python train.py --n_layer=22 --d_model=128 --n_head=4 --n_kv_head=4 --head_dim=32 --d_mlp=512 --vocab_size=1663 --activation="tanh_gelu" --norm="layernorm" --norm_place="pre" --norm_eps=1e-05 --positions="learned" --qk_norm=false --attn_scale=0.177 --bias="all" --tie_embeddings=true --parallel_block=false --init="normal" --init_std_qkv=0.0266 --init_std_o=0.004 --init_std_up=0.0266 --init_std_down=0.004 --init_out_by_depth=true --optimizer="soap_variant" --lr=0.00717 --lr_mult_qkv=0.7 --beta1=0.95 --beta2=0.99 --lr_head=0.011 --warmup_steps=200 --schedule="wsd" --decay_fraction=0.699 --decay_shape="linear" --final_lr_fraction=0.0 --batch_tokens=[32768, 65536] --seq_len=256 --doc_mask=false --train_tokens=210000000 --steps=4602 --dataset="wikipedia_en"
Each number is 500 + 40 x the weight over the matrix's rms, rounded and kept within 0 to 999. Layers, rows and columns count from 0. Numbers have three digits each.

# layer 7 MLP up, 512x128, rms 0.33, rows 428-511, columns 64-127
540538526490452513520508469411530456521481550500489487464522472352486505561504565498551497465454489456410515483521524573524522555566536510477458505497556501561495507465524521528435482508460491
508443477427549549448531440524525540516488536487495560558496499458521477522449457458483471442554513448444455500503492515454500565457482466497516384540533550505527505501456422503567446550522510
517494533525480538519566427504443514477469524486404502439479522446523503462497451523570496492481512504494423484519551446466466494528563467521434426472627479458445430525462476589446565571488526
450443468435537469502473458493510451456515492486504475515472509415523528516497570497489536507538536469506454461517472463456568510554539423547416430484502476460470574419486435486398525555483476
432502480483449420516495491491482512492501531549568552440452377462460530488462489601506457518468581474557471503490538469537451420446596456512480474472589450445521449411564503493555549510429548
504477517514508494496569469477512516494493536540477507489445532440487499516496370466547530528485501515500438483541516488479491453484529547525481544550461553458485467538537499508464561514555469
553495476524476474516474575581504473500462479537504519559553535440490507488463539444527500514494521491476458488518530568547552421476499533489500551610505492546467532485506504440458539462528527
530516487482519547520527526492441557490463516546460555517513492538514530476553460493449468442421595450442473454465454459426499483477498587557483524499475422581441511542517488452467476501522475
591504499568512479520518484564488475590508521598520540525464522483571438505458430455533499465535498501517520476552487515464532571542429526470560545556474541427462517541526490443495523492491539
443507453451545527537569499445506475441392539523508492519501519478447409499465456539555493522533530486451472512474498456445547526455503419534530507554406486494545443500526534510478478475530519
451447492435457496505501479472466482508493503519443467566562544450464483457493460520445527504501578538535480485530557522546609503567531514440504535486537502564437594496533482572545557418496470
496505477416526450528563433490490475482531490476522585501481506493470528522486483519434398422527524518479477487502438508506501456480468545496489504440497412498521504595549476471511507494426533
499516527463492421475470555464549529491524554551502495552489544470445509554465502477467548476499478533392424534562478533490495477550489451575453510458475463481534450454528510472502486530464508
476511524549494533529553510462504483509476494591494541472521524533480454511507508520496447465507505458498513457466499387566532442525518502479487515539543529499473474440491469486479539500562536
460446432544529531530504478555567469539468504520419529508407459489503506500478521482562477471495498512535432498469470471520508541544533481479502495538532581485506552449464522537419486496439579
470452529504536485507592491447480500441560475464479504459483469509514483495569436460549481495436454535502478524456458527505488566464517509496517441442518460498522494423530512572505521482445555
545570487465503512487497531494430492498434492529479457486496465483452512526510518515495463425466474489481471474485484550446528521535560526442392516505491547535494485535533451498499547504465460
534535496584500481548467576529573505489494547528596551508470422461515492458539541471515417562475584429505475488558464465586477492446514484512497528473578485456497452581488492570485532544512464
528455551500531443447485491599606455473473548488601442602474489490475511525506466519508541500453443522543482574517480529425576573462457526494476520521501448425485554472461534525413559456495548
469534416569549544557573501459487543500518413483427560458483512421518536443433527479627497480530466502515507566540450491408426599465554516509480465454463559511549522449438491566472440535553500
570370510472514476418429531472521473473522551587465472537537521502478419503479479531435525528469406518473510438499430444494495506447429578469533526491511462497507498529582509459503573561488540
482619508481578420541504480563501498516490538456486521573524444475500491462495462583497522491462443416567457531573569491450552469441498486496433493528556490489542546477472581494457604489488483
478517456506510525510407486515490445499489519545492544563531444531490465490454469498410501539524516541456485461542514501471439509530565459530437483491456522455457438609513485520544467513582508
502459508511493513487573407508508472498475586504407516548521446440470500475547471494509488556532534483495457560506495458438467399494463472494464573484540525398469476479417578529509565549561501
501489465455635472529562483451462477523508589515525495485497501538488467570548466477445514452472474488481506444511549520557509459579510442514451396466559498437488436476522513464500546523502428
491417482542424448502532449440495475479515508541551495464501514485518427439467525510467568481514466536516419511501507487504454534488500472451589509518484523442511503540567443444488504486458514
495507448412502548527551505397529538449546466499536467548466543515490538455458513510481495516441504465416514498440433475493484492437564543547513571422445541497519468484450508468490577512529491
479501517451496557539582538488484522511469436489444436504475461507465517532541463466521456494387554527585424505554499540513495482543526578438565529489537490525539463570434422439461508549504492
548469520467530463517510571477495444432480474511504547482412500512528467522497423520458511520463494459452451447485499477561613520493510428511504504478577547497448534440500510583441497493544517
446396499427474541479525452461533556526488461508487460528465561522502469515493591523497538511500471470532542477498534522464514637551509439494493484511546527435482527500606536493481508518429480
521499532494451443487490561482569521512525531476503519503518489468490488459485491465511513508485477520499475481517515502509513499500507490499513566457510473514470508566533451512478504476494499
496435425480537517500477490442459504527536473538469498533468533500474470487460481460510490579484541522489453522534521574484350455583547508522501532410494446537542558580514493502527459484548509
501522547439443505531562519462521495490492505506515490518443468500493491510476524540520444472462513583449549516470533532498569478571545540427571547491597497529524379488442541541442523452477509
583559480474507457567519512513506533533503456503562577533487465513637528458435506455493500412530467464405390525529505475398487513488563571488436477552450484410516497557551490520458551492503506
561401558425493591502544443508516491542482513473501497459501544485444500471437528471547475485448423507507469448472550490568520508501451470478502512472448525529521493477538521480538538455455475
557517461547491451458498494459465541531497509454508498474458501519453496431517500510497470437515510541560419496541464421538488499623451546520390420437584546460515481460496457457562526480509495
506558525512509461554529451477484512517430484427519524475487534455527527445490481501514476386459519507528500542445497529518507511469502507487463513462503502427524472465567498538491465473490452
475497538492562466439485561457599458484415520465474497511450476530497485426511498456458408515555495494470495510518508490497469534482510525522477575545475503454509508502476560502499506471479456
515598561421545526515514445522488566551504468459501479529472462459428553497501465571506474526478499472500487467499531463463482528487533522538477542486490467402469510489554494558508522468542485
535517512500576498519505577513472494501539500484548476603506518514523407525526434528560464442564453483549527462546533489489536510515436502448587527523549475480501559467593466539451500537497473
435554437483543481573462444388511489487520511499502488498512510582476572551520463483493467510473537501507467437536522532447459443514500504590449513495520502480469508497431537526447550456519515
524520453537497507561532533442521397517489491400476497520419591560484529504495501548487455489491579458547462498469518458520504452535470635489464566534489503555547501484487452488543489561530421
458504478472516509543562529499475415468569561496560494573436522490491462550517499530440474432571499561464464477510412563512470557472523535517469464581489530493447483449485520435520471534433500
577455514454520482502517490503466582492404570482540514513437491530555549455479440468514467542492461528407481539466518561494473588394535488455506530493488507516518564523463455548541487460522412
572428504484496477507492495482535480520539478521451467478529436446523489543486483467582541505486434430417453463575501479481496530535506508457370515485467506494551476462449530494534528436529377
551563574506494439483522572489429445503450475520503514439512479496399542524444559508517512503440482532513475476538515469557502502507475442488427480470498492474520517528527521556474542513460500
536440468501483457562469449489534456512519448470480522520440449522500534452537432461562425498526454563478491513524538516481508480565444542472474498470486446401492483539547500483563520416486500
540535529487555503511464477583502562512520515537533463496443561483496511466548510490474459542491464470523493524485508572476412448522494492486513543536450464624549480459477488444486497487495493
447386443449525496509484566492574492460526542473496594503571451416533455501507456490543506568582530528530419461465485556504510449516580458446557584514540468543472557544529510501518422448542473
501462480457473619530505566449486466529583464421511565502493454544403551498518499497495440535494442490494573481506496538420406494504578472460456491469454540518418603506472554510446477505554503
520443447500506571510526527494545497492461533465573533502519509514481490573556406543509494503518531535512524539472514474444473505391563462490566494483512543509462510511476502494485506497511560
508502545508535451493550533526406547525516515512473498536440456490507477515509497489476563485476448473498476530451534539503578471528544418508488523484472506476496514482532508535542479550513541
480515473538512489494489606451574527545544512479439481542443474479532523469509538494533482479512457560564483531478517409564440525531519494490540455478516522500488466497548477498523556457469475
508408384461486509466513436521442476540456557516479501403461515476459417491463462491494495491488493530467517447512535463515495505491481480503506491540524510505559457499559495556480505570525556
500473536525460462471485469410449420499538499435526513483559511485484459469440474536470448456548484480489476578539466534461547513514518510499508483459569543497480527538447460510514449551455491
480551507419495548549529498534508586529527553486511540510446494533448478488473501537552439521480439380491416460445509493503510443558470514505503490536498494514471547556443576474542476455521515
525479484503501486525533493532413466479551543443521513531409466514459516460445582461476520622497485480529436485487528511498494482425469545533487533587460507426440526539462453478537502517547488
542509526511515547520477487510492530475522476473478478546497508548506570535472565533555503481407476445506537458445489496365518514474498496499452494406459489477449540524526489459461500528480463
520481468506545498576510523514428444498509483465506512510487454533398518502552442466505459533446514475526486522499463434485509501571501464528559525464498517466508487462519513490548437555458434
532502486459509501507535506489546518466482529474561438467480518514455465438519545555506519485449462434629412520488515505493496498460479523459461529452540517477484550511469507540536573538522483
568518451438582480467496498536518512552461519484495547557523519456476472495443387539493515512455511502479431502522537496467555531543514489517527542492518583464442521467570476497496497533594480
467466438468503507519436501493516448523476556496576485522479405554578521438607517536485505473459515356460548504464494540407458466518479516500445494506578448447582508532459473566532558467526558
546577468463532491519509457437501486541496561481493504529519483504514409529460540509571458409443487547516501512505530559540556519489489518503524538532434513463478555469489447461492492530546481
470551453516535444490555512457453516561539479498515579487467605519476460427504551503524471464496502485450408475510557474481515503505515459528472483538436530500428473473499493552466475518567490
524419475504495445537516532532558525538549525423511495519440555521471506506518554506507487579464398480520483496506511424491572526570446541499566423472508483483550446535496540477447535512531476
515444475466438453562501474569535414452513531507537495609517481464514483532528503611506473461508535499549495567524590479468511474516502501526448564523469454537502530524573475485406578514471531
482438482444534555563530534462497511525480512502526547505533467473397467496511463484556460557435524546528439498497574516469537494489486534544534523518516546459455515503442562484481479447453538
486514498514536451474475468553573532550486506491515431530478424485499495439532547531516496490505475438528429566494543493490446570538458545515508472423467490504412552489529441551493460490483495
524407472477548508516534511495516509534410501511504548536461548504506487497489522503498537485523493495421467533419562500422448483532520442588469536459449534456526507516481546546482527475485470
499517459450518486557572521475540506489470543507505499507502482456552512495422502550523521498521485473494466561551511546499535515544491474471535555509499505494518519524517511501520492471530530
508506494528560498489482537470490543471434579506479470507521479572490506496480536545547473490485485454445499480509473495433495468491500509552446527559501519502475430449566494572518529491500441
447499546528509527480538515546471491474497543526452490508504503494492481490568508551464524501538503499520525504475534445551525563462471504439499519477465486546485509586520473561504484460539525
534526454517507530494557511480519495530523523533465506465480535496490477463490478537443474532431483441453465444555493477590461360520548462413474395538502582463467486504540438547469496553517475
478500485558514468520454430495480505508423505530519497499425490532485512391554539463556475493513514468479468522502589411520468523522458567499502451521485456500479429507485509558591524486536521
538474501493524516511563489512603546458552480482574444471487453429511493480565552475541489469489442466500450452500518568489477531486473427524477515463514482481457393481513475529475526561526484
465512508526542485501520455522553531501472489521501551553489508513586499521526461488440484503529515503501473493468454481415555567543531416513501473453506522409489505506503512464544515485453479
464486587488504492468496479512488583555439479528487492438465469450490553581472564448477518527502528491472479518523489543491517481503534459479461517486457493454483494492516481492504529502463439
518503507437584401391500537465563450569499556490552489490506480457577471470483521518512528530489472515522468471565432446424471484452552485487463504507496523483509470567482593535500539505509417
582521506394585528444497459527521462574494540465496586585511514525458512517477492477555493499462561461477497460433434606499555474492545517550515555549576464511407562519515464409478482522504467
498584501499525508482508523434518506500503540504524515491452525491522520522427534483521510550521501555459491473445541517530501482518482541540521518469488517501459622533452481527486519502529429
484490465450488557493534473414460544506512533544507530515517520448461484466483509537456484615502443418539501520574464449447515452513557480511512488465549520483482462503534451542513478560503483
553534426475506485461491516585504455505452504540492589452478525546555467449470488493466463464522522460500476512463476527569510472522433458476515528495515512481499482531554513431526525499508446
403460412493565517439485437475652494541474532431438528529461478437496486534462459487542518516515517542414529521469487547452543445539492463474411449383530506467485570461483474482452538537496495
462497480460467521472501494434492464453550530534468558450486465557545552471489492492519535479551449396485561514518437519503502509480522465447515555523500530494439531399490426525527481482481515